From a checkpoint of a small transformer trained on Wikipedia.
Training: 540M tokens, 8240 steps.
Each number is 128 + 32 x the weight over its row's rms, rounded and kept within 0 to 255. Layers, rows and columns count from 0. The size above them is the row's rms in percent of the matrix's.

# layer 3 MLP gate, 576x224, rms 0.102, rows 426-446, columns 112-223
size [ 98 101 105  99 110  92  99  97  94  93  98  99 108  87  94 108  83 104  91 103  92]
[[143 117 138 139 165  92 147 124 148 184 156  85 112 143 134  76 119 138 149 117 114  96  73 137 130 155 109 197 151  89 151 154 147 147 147 104 106  23 112  94 103 157 118 146 134 120  97  68 214  89 159 104 111 138 132 141 111 131 122  69 127 114  99 116 136 134 133  98 109 128 102 104 102 113  78  97 154 166 163 187 160  77 118 134 125  98 114  87 157  79 143  56  79 198  95  66  98 186 128 159  97  82 125 164 130 184 127 112 107 133 139 137]
 [164 110 126 125 188 155 106 151 114 103 189 163 113 152 173  76 160 140 139 122 176  96 170 100  75 112  84  81 150 126 131 152 129  82 138 113 111 131 173  73 140 252 184 137 116 109  93  85 143 118 128 114 110 137 127 164 109 162 173  76 107  72 132 124 213 131 109 159  99  91  73 115 149 112 124  90 199 119 128 131 108 134 119 104 100 180 125 115 128  88 146 152 144 119 157  91 159 102 134  88 156 109 152 145 150  85 179 134 186 123 208 118]
 [129 136 139 114 156 111 178 191 154 135  90  88 172 137 147 110 109 103 197 101  97  65 106 209 153 190 177 134 158 137 115 137 176 170  88  86  60 138 148 137  84 122  99  68 124 161 117 125 105  51 186 125 108 113 132 164 105 110 144 141 140 171 120 101 149 106 148 130 159 113  84 145 125 102 107 114  80 103 124 171 106 158 110 142 115  43  93  76 216 147 118 109  96 134 131 110 131  97 154 167  80 137 124 122 135 111  84  96 138  83 112 181]
 [159 106 123  88 135 187 145 148 152 126 125 177 150  46 130 142 150 150 126 125 162  92 151 248 168 136 128 135  97  91 181 130 111 157 114 101 125 103 147 158 155 101 118 142 126 172  92 104 180 115 126  84 122 154 166 171 166 165  93 180 173 139  75 113 140 159 132 188 118 160 120 112 126 143 142  63  76  98 155  93 125 153  90 108 124 117  61 150 159 157 116 111  73 154 157 108 161 129 166 121 131 132 100 116 137 153 151 123 186 111 119  83]
 [123 129 151 158 119 152 151 116 134 148 118  82 155 124 154  70 109 146 199 163 157  75 123 178 127 187 133 123 134  88 132 121 121 137 124 113  38  53 110 104  73 119 106  89 124 102 114  88 153 131 159 104 131 163 111 143 170 134 101 126 153 114 123 179 172  90 206 150 174 138 105 146 121 158 181  75 121 147 138 112 112 127  74 131  84 100 111 156 156 104 135 155 140 128 146  86 184 164 153 142 124 151 152 129 113 148 141  92 161 132 114 135]
 [144 148 160 111 116 159 136  93 189  98 101 100 186 131 128 131 116 137 127 138 150 168 139 109 139 105 174 155  87 134 150 156 161 177 121 143  91 154 132 202 114  79 102 100 102 121 164 178  97 105 127 136 100 104  89  93  98 109  48  95 131 143 148 137 151 157 118  35 143 102 138 131 145  89 106  84  95 140 141 172  96  52 175 146 159 186 158 115 134  98  74 142 136 147 145 142 107 120 147 142  74 178 118 161 141 126 133 135  89 144 132 115]
 [ 76  87 115 108 125 151 169 121 110 133 175 188 176 114 141  85 127 126 100 145 160 132 133 154 117 122 118 123  67 119 114 140  62 162 123 137 133 108 130 223 134  82 147  92 143 213 116 103 192 144 108 141 137 122  53 109  86  97 147  98 128 106 127 149  74 118  88  63  87 159 139 134  86 155 130 137 106 128 178 110 124 157  83 136 110 122 154 111 179 147 103 144 120 169  90 141  73 128 118 110  74 170 130 124 130 148  64 107 140  85 131 108]
 [142 107 140 130 156 119  86 186  62 142 128  93  83 171 132  97 134 154 153 145 169 161 157 134  96 125  96 123 148 148 142 166 150 131 132 150 145 108 202 141 153 104 107 132 178  95 125 157  87 151 114  71 101 135 124 162 136 105 189 157 115 101 108 115 218 133 154 121 115 118 125  86 143 112 135 118 141 133 158 108 120  69  81 122 154 108 141 157 133 140 122 145 173  95 158 171 167 105 119 143 130  73 191 127  96 148 157 179 176 121 160 111]
 [ 90  94 158 105  98 113 162  87  75 143  69 118 123 138 142 109 148  98  63 115 195 128 141 108 183 132 138 138  86  76 141 145  80 105 145 103 152 108 120 146 188  88 135  90 145 179 191 118 165 203 175 108 210 121 100  97 132  81  84 114 124 113 116 141 107  81 165 170 154 126 135  88 147 142 137 120 102 114 146 125 122 120 123 105 106 135 174 134 158 179 108 129 108 137 141 162 136  94 174 204 143 151 122 132  67 127 144 106  75 131 117  41]
 [179 117 103 174  66 139 142 134 138 152 124 109 135 135 152 129 107 147 122 162 110 149  69  97 139  68 171 154 120 157 104 145 117 107  93 122  34 139 103 181  92 166 111 163 149 111 155 141  99 126 135  65 107 169 137  96 195  87 153 139 124 127 105 134 165 136 118  71 154 137 121 122 174 152  91  97 122 107 154 127 128  52  86 115  97 169 115 123 182 161 141 121 164 111 151  80 189 100 174 129 138 140 123  86 179 137 164 123  84 136 121  56]
 [117 115 109 142 131 148 160 127 113 130 116  67 126 105 143 132 153 154  58  58 115 119 125 156 142 114 101 104  93 136 158 173 107 120 175  94 118 151 122 171 125 131 127 140 134 151 180 106 127 138 177 117  92 128 135  97 146 127  79 169 136  76 143 195  60 140 144  79  96 144 159 118 128 106 154 131 144 154 132 142 147 150  61  78 123 132 105 141 133 160  85 140  91 172 123 131 104 132 145 136 149  75 107 137  94  75 220 130 120 157  57  77]
 [100 140 155 107  92 134 126 130 152 153 118 114 143 140 135 145 115  99 156 124 136 109 143 128 157  73 180 113 146 152 130 109 129 156  52  84 100 124 146 148 114 147  76  59 152 109  86 117  92 105 105 196 135 158 136 137 143  98 154 188 173 143 116 194 171 176 164 141 114 104  93 131 132 172 138  70  96 115  85 116  97 152 133  91 118 119  93 136 135  99 138 134 119 118 172 185 147 150 226 121  99  72 129 108 136 107 159 119 133 120 114 177]
 [141 146 101 145 129 112 172 119 144 155 195  99 128 118 203 123 149 138  83 131 119  86 113 130 102 158 115 143 103 184 116 117  94  74 133 143  55 139 169 136  84 206 155 151 116 138 109  94  59 102 124 140 144 112  92 181  90  78 135 148  76 112 161 200 120 158 128 112 105 169 115  90 130 192 109  37 122 138 136 170 150 147 126 100  66 134 126  88 122 169 158 122 152 131 126 105 209 137 171 140  73 139 157 107 151 114 135  93 169 123 169  99]
 [131 157  66 146  97  88 103 127 102 153 166 128 145 182 142  85 161  87  79 133 167 155 121  75 137 139  95 145 138 125 145 181  63 114 137  63 108 127 171 113  99 166  88 116 110 115 124 144 134  75 116 129 115 127 133  62  85 113 168 110 103 106 129 161 111 162  82 147 131 127  93  81 101 100 133  94 132 127 176 154 125 122  84 158 133 201 104 156 151 133  99 131 156 142 156  85 126  97 140 157 115  54 191 130  77  92 181 147 146 178 186 107]
 [185  87 154  85 126  86 150  94 134 189 136 107 104 194 149  90 110 130 206 122 175 150 114 156 136 101 105 185 180 147 123  96 125 137 117 150 140  51 116 141  69 126 105 112  85 122 167 158 105 117 168 137  71 104 123 126 187  55 121  84 144 110  91  87 158 127 143 132 140  51 117 115 115 120 163 115 128 109  75 143 111 143 107 150 100  97 155 145 173 130 114 162 186  93 116 164 143 150 135 118  99 145 144 133 106 111 103  98 108 129 104 154]
 [154  35  99 157 168 118 179  92 159 113 146 171 126 105 162 154 138 161  68 110 160 145  99  96  94 144 113 122  95 147 111  96 135 132 113  99  87  88 201 105 127 160 129  99 169 154 131 117 184 119 111 163 169 159 100 143 115 122  88 132 145  91 122 144 137 118  94 152 112 108 108 108 132 175 141 108 132 100 164 133 139 132 116  84  66 138 139 134 188 158  89 151 100 175  95 117 132  91 108 127 164 111 117 135 133  95 123 152 111  91  90  57]
 [ 81 127 166 179 109 144 150 176 144  64 167 160 182 113 147 125 147 115  71 106 125  69 113 130 112 141  94 125 172  55 109 192  94  94 155  59 120 117 129 145 164 166  48 130 151 103 183  72 123  56 106 164 184  87 183  64  87 162 150  96 127 126 139 130  86 142 186 121  74 133  97 163  90 125 127  75 170 145 112  87 136 170 137  76 160 150 145  98 123 139 130 180  80  96  88 106 175 157 179 139 101 122  72 132  79 128  88 180 145 116 106 132]
 [101 134 177 174 150 115 157 107 102 136 116  85 173  93 195 104 144 181 140 120 111  82  99 165 121  90 148 120 145 165 138 164 104 138 109 112 153  95 123 105 140 133 135 132 138  40 153  68 179 108 103  92 105 142 170  97 133 123 101  79  89  86  89 178 180  53 175  92 182 134 108 112 118 202 125 113 119 156 152  90 176 170 134 132 160 141 146 118 130 149 103  89 145 120 138  65 163  88 125 109 139 114  87 173 106 118 144 141 107 111 158  59]
 [185  73 138 143 166  59 134 193 224 158 148 100 161 145 165 155  96 162 140 131  94 108  86 131 110 145 160 118 154  97 146  78 106  71 169 114 113 134 149 115  87 139 112 126 185  94 121 106 130 119 148 112  77 121 134 138 151 113 147 179 122 128  65 138 155 133 186 127 148 135  93 123 112 128 134  67 109 142 113 126 109 134 131 134 122  81 135  90 203 168  60 117  35 116 172 127 145 150 133 194 115 150 126 148 128 131 154 179 132 125 175  93]
 [105 147 101 147 124 127 134 122 103 138 134 108 144 178 206 164 194 188  95 123 120 124 137 107 132  73 109 144 104 128 155 128 102  68 156  95 133 139 110 107 116 147 137  92 118  62 178 115 108 112 149  82 169 135 106  55 103 104 115 152 107 101 142 168 134 137 146  39 169 104 103 119 126 130 135 115 121 127 123 148 105  89 150 105  85 118 167 155 157 146 131 161 112 150 138 117 108 146 176 165 201  48  97 125 115 127 191 132  98 130 112  88]
 [ 86 148 138 143 128 133 100 171 107 143  90  99 178 125 137 144 153 160 103 126 180 115 167  72  84 143 107 103  95 129 128 116 119 119  93 143  96 111 152 162 135  96 161 139 118 136 150  99 139 121  76 187 129  82 130 168 117  84  93 120  91  90 157 110 140 133 205  89 135  86 112 152 113 112 134 126 113 126 151 104  70 106 150 117 167 133 158 106 173 130 113 131  57 175 142 131 163  85 107 135 120  97 138 124 188  98 169 154 182  97 149 142]]
# layer 3 MLP up, 576x224, rms 0.0908, rows 426-446, columns 112-223
size [ 96  92 110 100 101  91  96  88  98 100  96  98 107  92  95 101  84 102  89 103 100]
[[148 145 133 124 141 129 146 139 109 202  95 162 167  77 130  80  72 163 100 145 114  48 174 156 155 174  99 112 188 157 144 113 183 166  86 117 128 123 124 152 154 137 178 115  95 112  79 145 130 166 130  73 144  85 161 110 102 166  74 126 175 139 105 182 151 129 113 143 137 110 102  97 161 175 196 144  93 229 109 123 160  91 140  94 143 118 126  84 130 109  71 108 109 106  99 147 166 159 145 112  85 146 125 101 180 145  90 118 125 123 173 163]
 [111 104 117 131 104 120 159 107 143 214 156 166 147 161 122  78 123 113 147 174 165 125  83 172 152 171 130 140 179 121 123 171 170 135 139 134  78 126 134 177 164 141 133 156 116  87 124 165 147 123 139 165 153 160 113 128 210 116  82 129 142 124 128 132 172 182 174 176 128 152 131 120 115 122 146 101 151 115 128 162 127 199 152 120 127  68 123 133 121  92 133 102 142  85 115 111 178 202 188 133 133  88  68 166 126 113 119  83 135  75 109 133]
 [ 64 173  63 119  62 173 132 114 142 119 119  35 143 117 145 132  27 104 165 159 142  99 158 135 118 101 153 167 166 146  87 160 122 106  96 181 163 147 124 112 111 120  92 115 118  89 159 124  64 117  90 140 139 134 130 150 119 145 132 187 101 146 129 112 164 121 144 154 147 153 144 180 133  69 163 114  82 119 128 126 141 129 108  70 130 150  62 109 162 206 109  86 144 134  84 147 155  96 127  68 124 113 167  94 133 118 142  99 114 140 116  62]
 [101 151 168  84 103 135 111 170 137 152  87 143 124 117 131  95 120 135 159  95 131 110 104 179 180 166 137 118 154 104 135 129 139 157 113 109 132 110 107 174 144 178 164 113  83 188  83 150 161 140 171 138  98  93 131  97 135 113 177 206 137 231 130  49 149 135 128 132 125 129 111 161 116 104 165 129  72 127 168 144 106 160 133 158 146  77 109 144 115 103 182  53  99 116 155 131  65 133 102 136 115 158  78 128 121 115  61  99 149 144  57 168]
 [162 101 118  47 121 108  91 142 144 167 135  96 114 164 119 140 182 119 120 129 130 166 155 120 120 149 107 171 148 165 115 145  56 194 108  85  83 135 170 159 107 135 196  98 130 136 138  96 100 108 114 141  97 136 167 196  70 105 134 164 130  90 110  55 115 170  87  53 114 106 135 105 104 104  96 112  79 115 122 152 156 178 139 153  85 154 135 132 129 127 111 170 119 122 158 111 107  85  95 123 112  94 123 133 133 131  68 134 172 112 157 175]
 [131  92 191 125 156  42 108 158 141  87 108 163 133 119 151 142 150 128 166 161 141 151 111 102 155 112 138 181 102 174 134 138 167 136 135 146 139 159 135 181 106  98 130  63  89 108 132 150 110 121 163 139 107 107 118 127 145  54 146 139 202 128  79  89 133 106  95  95 160 122 118 158 108 147  81 109 159 155 138 127 123  76 106 126 121 168 118  97 148  86 125 181 134 176 143 127 136 128 111 149 159 116 173 137 113  81 107 181 115  94 149 107]
 [133  89 106 161 186 142 124 180  84  85 146 118 135 100 153 109  92 109 118 195 152 137 146 112 150  92 155  62  91 168 144 117 129  97  98 146 149 159  74 178 110 103 140 149 173 160 147 123 137 145 135 128  65 151 154 170 131  93  97 128 161 115  96 104 151 144 118 135 112 142 148 111  61 126 141 143 133 128 130 103 120 183 151 102 189 170 116 123 155 172 112 118 140 164 188 166 164 125 141 109 132 133 111 140 104 150 104 107 134 207  90 168]
 [ 67 148  89 130 155 108 101 121 121 169 126  76 113 123 149 103  99 101 136  95 135  99 117 117 212  76 142 151 142 120 128 174 101 158 142  90 121 117 141  60 134  90 113 144 145  88 105 140 160 116 126  71 124 130 178 138 142 126 191 136 141 148  82  95  90 129 164  78 139 151 157 104 132 139 114 148 103 153 151 133 124 141 114 158 150  51 128 147 173 169 154  82 138  59 135 119  93 102 136 152 169 160  85 115 128 133  42 149 102 112  96 151]
 [125 141 156 166 130 108 142 192 156 145 100 175 178  89 141 165 125  81 165 133 118 182 180  96  66 139 125  92 190 121 170 165 136 191 120  78 147 102 100 112  99 128 123 153 156 160 103 107 118 133 117 116 170 108 141 143 162 153  86 150 104 154 151 166 119 161 142 135  75 137 113 125 147 137 146 117  83 148 112  99  84 205 162 152 145  65  99 120 115 101 126 132  87  95 104 139  93 201 119 129 110 130 141 122  99 146  84  95 118 189 107 173]
 [ 87 119 105 177 158 126 133 175 137 158 148  90 170 154 109 119 113 200 131 165 139 141 107 110 136 150  96 114 139  86 108 140 199 144 118 139 127 123 132  57  98 105 132  84 133 152 122 100 154 127 130 196 137 112 131  77 150 101 186 117 140 136  95 185  75 109 139 127 152 142 117  42 156  75 151 105 190 109 136 155 123 105  63 126 169 141 149 128 114 145  94 163  61  96 126 163 115 147 183 171 162 150 111  98 102 109  83 152  96  73 107 114]
 [137 137 111  82 101 178 170 141 125 158 197 183 158  85 136 103  77 162 140 101 104 109  97 157  45 186 127 119  75 168  85  87 137 121 132 111 140 163  95 129 146  92 163 152 113 124 116  92 179 139 180 111 110  80 136 153 165 117 141 122 128 153 114 117 123 157 105 124 139 145 142 154 155 134  81 148 113 103 156 122 153 134 140  89 123 128  91  65 142 141 136  91  31 116  91 118 105 111 143 187  88 122 134 136 175 140 123 101  83 151  97 123]
 [ 88 135 114 114 109  95  73 184 120 115 163 152 117 158 159 128 127 126 191 123 161 176 113 185  70 123 123 159 154 158 110 105 163 181 108 167 112 142 103 192 103 154 122 115 156 132  96 151 108 111 105  75  94  70 172 162 180 137 116 104 142 128 160 132 175  97 182 196 127 174 109 114 127 111 129 129 150  76 162 168 160 178 163 134 115  79 135  87 169 115 140  73 101 180 136 107  79 157 125 151 108 132 104 140 160 122  83 180 155 185 135 165]
 [107 163 126  95  95 136 106  89 152 105 150 181 105 127 131 111 140 126  99 138 111 155 132 114 159 120  56  96 112 172 127 181  85 218 143 110 163 128 105 120 195  87  86 134 167 159 130  93 182 115 158 188 178 112 123 125 138 132 150 177 156 111 106  79 151 182 135  95 153 122 141 137  90 109  98 122  82 134 143  75  97 123 111 108  81 157 116 103 128  98  82 108 127 152 115 105 130  74 103 141  98  42 123 115 122 100 167 129 187 182 144 153]
 [106 159 157 136 111 136 128 134 156 146  88 109 122 132 180  95 129 122 173 117 200 102 165 168 116 140 148 134 198 191 104 103  95 149 148 129 135 136 116 106 128  99 146 179 158 169 117 116 132  71 113 138 117 157 117 180 141 162 159 189 118 153 111  52 171 189  90 152 145 112 139 162 124 149 157 123 108  70 111 100 131 157 122 108 140 112 133 176 124 109 111 120 140 110 132 147 124  97 137  84  72 106 107 135  89  52 123 101  86  90 117 122]
 [105 129 111 130 150 152 168 122 108 122 138 102 167 109  96 139 151 107 155 116 132 143 121 135 166 130 105 152 149 114  97 162 148 126 109 144 120 128 160 162  73 120  99 112 108 127  99 147  83  95 160 122 151 136 108 172  75 141 156 132 191 138 189 124  87 115  90 163 115 180 141 157 161 132  71 112  84  94 100 101 180  89  86 147 161 155  95 169 139 148  97 168 204 123 141 102 136 161 134 125  85 107 107 112 163 162 172  80  71 117  90 152]
 [123 115 113 160  73 127 129 186 168 123 107 136  90  54 196 103 169 103  60 103 172 194 147 105  86  70 152 126 161  90 140 136 116 140 173  60 187  53  86 181 178 120  69 140 192 145 113  93  72 169 155 121 144  79 114 101  96 137 121  81 171 124 131 153 101 143  73  70 161 151 193 107 109 126 115 160 185 151 148 144 164 166 121 144 133 112 211 142 138 117 162 119 123 135 143  82 130 108 157 122 154  88 117 119 107 125  73 163 101 105 184 119]
 [138 121 134 125 153  67 159 135 122 125  47 170 132  95 146 101  94 137 186 129 142  97 145 103 113 140 148 159 148 141 173 120 126 140 122  78  71 167 160 135 120 139 135 146 129 104 112 121  97 134 100 118 112 162  97 161 118 129 113 141 118  93 128 216 223 177 120 110 106  57  99 104 156 133 121 107 115  88 207 127 152 136  74 136 108  82 100 137 150 108 150 105 171  99 162 126 143 120 116 126 133 138 148 123 165  57  83 129  76  96 113 121]
 [136 169 178 123 124 140  92  20 124 196 129 140 120 156 131  90 111  99 147 140 142 134  82 144 135 143 154 142 158 136 125 158 142 116 108 149 106 172 152 117 162 153  80 167 121 105 135 114 120  90 157 144 134  98 139 136 143  94 145 155 146 156  77 182 139 133 156 102 169 156 103 127 143 197 120 127 128 130  75  99 138  94 175  93 124 173  84 153 130 147 200  73 174  91 173 120  99 135  90  90 141 129 123 128 177 113 177  65 150 101  97 134]
 [113 131 132 153 103  81 117 153 208 177 130 138 116 158 136 151  79 145 114 155 113 164 118 100 105 147 144 174  83 105 149  82 185  52 158 113 116 136 129 111 182 158 182 147 120 125 110 140  74  93 146 140 151 131 106  87 116  96 203 160 131 147 103 122  99 133 116 113 136 137 108 121  88 113  63  99 153 110 156 155 174 108 128 149  87 122 168 155 128 147 106 134  83 142 211 101  95 119 113 206 123 172 122 146  83  95  79 153 128 132 101 117]
 [134 139 134 154 123 117 127 144 165 134 176 112 146  93 119 109 116 147 135 148 109 150 130 156 199  91 143 105 150  61 122 122 103 167  97  99 122 128  93 132 140  85 124 160 145 147 107  77 140 115 146 126  70 127 155 232 150 210 121  93 117 109 134 141 117 207  95 113 118 165 166 151 120 137 164 138 126 190  77 173 108 129  82 118 195 106 114  83 133  83 193  82 117 109  72  89 150 152 174 151 118 144  71  66 126 119 126 120 144 159 155 150]
 [ 77 217 197 127 177 189  97 167 136  79 173 129 117 117 112 120 132 116 131 106 136  96 156 113 166 145 110 129 133 129 125 131 124  70  98 138  57 137  96  70 100 132 100  67 192 118  75 169 132 176  65 152  33 124 149 103 122  99 140 131  99 133 151 163 121 113 129  81 103 157 148  42 155 126 132 155 123 136 171 133 167 149 104  74 111 165 125  74 109 160 132 107 191 142 148  93 159 102 104 158 154 124 139  98 138 141 149 152 145 152  99 131]]
# layer 3 MLP down (transposed), 576x224, rms 0.0743, rows 426-445, columns 112-223
size [100  92 109 102 103  86  95  87  99  99  95  98 105  89  96 102  95 104  99 102]
[[136 119 151 105  84 110 102 137  55 153 155  73 127 107  54 113 189 167 136  93 189 110  16 157 151 197  71 112 136  98  99 111 142 129 172 124 151 137  83 126 173 151 138  59 103 125 157 113 142 131 108 149  92 144 147 169 144 128 108  30 164 134  97 151 147 135 116 148 114 150 106  74 172 135  96 109 117 172 181 152  90  96 144 156 111 132 133 117 166 123 132 136 165 122  91 171  96  96 105 113 100 131 117 114 136  92  80  93 147 128 153 160]
 [106  90 121  78 123 205 161 150 149 154 151 108  74 141 108 141  88 158 162 156 127 122 126 182 138 137 103 111 120  86  82 122 148 140 133 103 135 161 101 141  86 191 136 103 121  83 166  76 151 121 101 122  84 172 169  63 136 181 148 148  93 153  81 123 176  70 104 137  87  88 133 136 175 137 128  97 122 118 128 158 159 125 155  79  93 150 191 128 167  82  95 130  64 117 154  86 105 127 158 155 144 124  96 133  98 126 174  96 123 160 189 217]
 [ 98 103 127 108  66 180 122  77 158 126 162 110 166  80 177 142 146  76 184  96 125 139 127 145 137  81 142 179  12 164 126 107  94  68 128 134 114 106 166 160  68 152 185 125 118  63 102 112  94 107  85 133 117  92 147 125  96 180 120 123 145 133 142 147 135  72 127 142 173 135 137 128 117 122 138 133 101  88 139 152  42 146 146 105 138  90  80 142 144 170 134 141 167  91 136 147 136 138 151  54 126 151 161 111 118 126  79  50 136 147 132 133]
 [101 117 196 169 133 124 131 149  83 108  88 147  95 172 137 117  89 114 134 112 127 160  79  95 194 151 186  91 131 136 111 119 140 130 183 149 226 100 117 127 112 144 108 146 134 150 124 146 134  86 108 135 146  60 184  49  90 131 196 128 143 161 158  98 126 121 137 126 132  89 115 105 159  73 164 176 111 148 222 132  95 126 137 136 148 133 144 127  91 131 167  88 100 154 124 150  64 166  74 142 111 170 154 112 107 130  56  73  92 119  93 143]
 [162  90  90  44 154 109 109 157 134  96  95 114 144 145  64 101 123 106 178 132 138 138  98 106 160 154 167 125 202 184 109 177 148 154 134 154 177 158 118 132 107 130 122  42 135  82 162 105 103 159 114 142 104 138  99 154 101  95 172 127 172 129 124 126 143 141 121  91 170 121 152 135 155 127  57  46 124 116 148 115  87 151 174 171 125 110  83 176 137 107 110  94 130 115 175  81 140 151  99 142 193 126  85 153 100 133 108 102  96 118 117 112]
 [123  65 105 153  72 128 129 173 112 128 182 123  79 125 144 132  94 140  71 105  98 111 135 149  97 127  84  51 167 115 110 109  52 111 165 100 123  56  98  83 145 126 152 141 121 136  90  58 184 111 101 123 159  95 129 119 155 183 141 153  78 142 118 102  88 126 104 156 104 123 106 181 120 113 140 133 114  96 125 147 135 129 120 167 116 135 184 137 123 172 181 149 117  68 134 105  88  85 124 132 108 125 111  88 110 129 133 101 123 174 146 148]
 [131  86  93  94 129 168 120 145 123 127 193  74 226 104  55  97 180 184 147 147 160 110 120 155 153 119 183 128 107  99 148 118  89 141  89 179 131 129 133 169 151 166 171 108 163 125 113 188 113  98 153 110  91 127 127 121 137 106 135  88 144 156 120 135 157 160 106  92 120 151 173  91 102 155 113 102 174 101 160 143 143 140 106 154 156 166 116 156 199 160 107  93 203 148 148 164 109 105 166 166 122 143  88  82 140 138  85  79 151 130  53 180]
 [137 123 144 160 160 138 179 151 189 114 201 123 123 157 134 158 130 103 108 174 117 161 114  84 190 131 114 133 127 143 140 174 139 156  96 120 167 108 153 153 156 164  96  98 138 100 113 127  93 147 126 125 123 102 179 105 209 101 128 143 108 147 114 144 106  88 154 190 169 117 176  99 100 122 131 162 148 132 110  99 133 140 118 132 111 143 131 115 203 181 103 138 117 143 136 163 151 138 139  91 190 110 109 156 207 122 129 137  76 140 176 135]
 [100 128 109  98  72 154 209 129  86 137 107 135  73 167 102 125 129 123 124 135 152 120 118  74 150 144 110 166 118 128 125 158  83  97 140 113 142 123 109 122 157 122 127 120 121 125 157 104 134 174 137 137 163 140 109 126 115 100  89 110 135 171 151 183 118  78 149 168 155 196 178  84 136 161 106 137  96 147 160 109 119 101 105  87 103 133 166 133 130 167  74 167 109 115 100 132 124 120 136 183 145 165 122 141  50 134  70  93  50 141 121  63]
 [160 117 148 109 134 145 118 131  97 112 113 125 131 122 112 106 146 151  50 150 139 129 158 142 143 107 134 113  96  88 128  99  88 120 144 127 137 152 119 156 152 167 140  81  64 160 106 142 144 160 190 105  66  83 156 106 118 133 124 140 146 168 116 113 156 128 153 167 111 147 114 185 128 251 117  86 113 113 141 167 144  90  95 189 140 144 144 129 191 115 136 138 179 131  62 211 121 178 157 142 130 146  72  77  86 125 116  75  87 151  98 147]
 [108  77  69 126 113 125 174 106 157  99 141 189 196  83 173 129 127 144  82 157 106 138 138 180 111 179 194 134 129 183 115  64  74 159 158 138 136 169 147 145 165 123  99 151 107  88 150 166 149 144 128 204 135 112  88  64 150  70 115 137 138 131 122  98  72 142 169  80 135 191 125 123 138 153 163 144 105 150 133  74 158 137 104 141 130 133 172 123 222 125 170 141 185 137 117 133  88 152  93  83  95  70 157 126 107 125 173 143 118 106  84 147]
 [114 140 116 116 140 136 134  92 102  68 152 144 160 125 117  81 151 144 130 153  61 137  96 154  96  61 124 120 150 145 115 101 121 172 116 178 166 100 105 168 106  92  99 129 138 107 110  71  89  51 122 121 164 100 160 107 122 156  56 133 191 106 168 130 131 121 108 110 100 150  93 156 137 216 135 125 142 131 163  99 114 116 159 129  84 100 132 124 183  99  98 105  74  97 175  84 134 150 167 131 109  89 180 158 117 124 133 129 102 140 124 169]
 [128 193 104  93  98 148 122 204 169 129 160 147 135 109 139  74 134 119 134 155 114 129 129 149 129 111  88 170 120 103 119 150 113 104 157 106  93 169 119  84 106 117 128 123 122  83 159  97  92  62 157 145 135 164 145 147 120 105  85 124 123 102 187  82 132 129  55 142 174 148 146 107 207 144 114 101 135 122 168 176 129 105 148 162  80 100  92 120  73 109  40 127 117 142 139  72 194 123 129 103 133 130 121 124 154 164  73  71 147 180  77 127]
 [188 167  60 156 145 117  77 119 179 181 140 117 111 131 134 176 187 104 145 140 162 158 138 142 123  88  99 111 100 138  71 119 158 132 140 190 152 132 142 113 213 135 150 142 114  54 165 146  63 188 131 159 105 134 134 132 136 123 102 124 143  89 134 105 161 127 114 140 150 188 167 134 177 108 108 128  97 133 131  72 131 111 113 196  88 190  92 199  81 133 160 164  77 108 122 142 110 154 120 184 119  97 100  89 113 174 147 150 135 176  90  79]
 [ 99 117  57 143 122 109 113 127 100  91  98 109 148 136 139 155 188 113 151 126  71 116 143 107 145 100  84 123 115 117 173 119 108 113  88  97 159 175 124 138 137 105 117  81 146  74  17  98 141  83  69 140 166 160 100 184  69 154 133  72 181 163 125 127 102 127 151 157 106 203 140 140 184 113 118 111 161 141 152 111 155 141 132 123 189 110  87 110 109 138  76 166  91 123 157  76 167 154  90 117 181  91 102 107 133 150 151 156 150 151 134  99]
 [162  75 114 122  38 119 126  93 104 113 126  97 129 122 169 118 104 137 119 151 123 127 101 144 171 157 171  74 164 130 144 110 123 145  88 134 132  85 205 122 103 128 107 139  96 200 145  92 175  91 142 105 135  66 115 166 100 118 139 105 132 135 113  92  90 126 134  86  97  78 102  93 144 140 136 122 178 165 163 159 139 121 113 135 152  96  78 120 157 153  79 151 122 131 149 128 101 146 104 166 144  92 107  64 171 123 112  83 146  95 101 120]
 [135 113 164 150 139 124 187 141 128  92 134 143 197 103 136  44 127 171 105 108 120 131 144 153  80 172  86 115 184  75 147 146  93 175 114  85  89 147 193 136 183 176  88 162  94 134 175  97  74  64 117 178 127 102 187 112 127 184  99 115 101  88 174 136 174 158 110 154 103  89 111 186 117 142 167  44 138 136 144 104 124 148  80 132 164 126 166 129 173 146  57 158 140  96  74 148 146 150 160 129  92 133 127 147 109  52  85 188  87 137 129 134]
 [150 155 101 104 147 157 128  68 172 137 158 164 102 142  86 147 176  68 132 137 141 135 163  80 131 109 120 113 146  95 153 135 153 151 133  54 136 125  96 167 180 213 126 145 106 158 168 149  90 135 134 113  77 102 102 107 104 150 170 141 149 128 128 197 143 172 125 129 102 145 167 123 163 103 190 207  96 126 130 165 124 120 113 159  55 126  89 118 130 107 202 112 166 138  85 111  85 138 124 118 138 140 101 105 157 128 171 156 143 142 113 180]
 [106 157 169 174  99 148  94 169 189 164 100 105  53 133 122 146 152 139 145 101 110 138  82  93  50 168 169 120 155  94 131  88 163  75 161 114 144 159  89 133 138 167 192 169 123 155  95 144 132 153 164 114 147 115 109 100 134 151 171 131 159 168  95 134  64 154 128 114 138 157 131 122 131 200 114 137 109 155  97 128 185 130 165 152  86  69 170 191 115 118 124 136 127 130 151  95  99 109  70 178 132 119 153 144 115 130 123 144 133 170 207 117]
 [103 120 136 152 177 171 133 168 115 153 112 128  70 159 184 126 123 164  52 133  94 108 110 117  99  66 125 158 119 127 130 214  90 126 126 102 106 143 184 106 154  94  62 121  89  61 155 101 109 129 136 165 125 106  59 126  66  93  76 140 119  81 128 109 154  97 153  39 112 154 133 146 159 153 146 115 125 175 183 187 122 180 144 115 110  99 150 145  76 148 147 154  78 115 118 147 106 145 129 128 100 120  88  80 128 120 180 157 104 141 106 126]]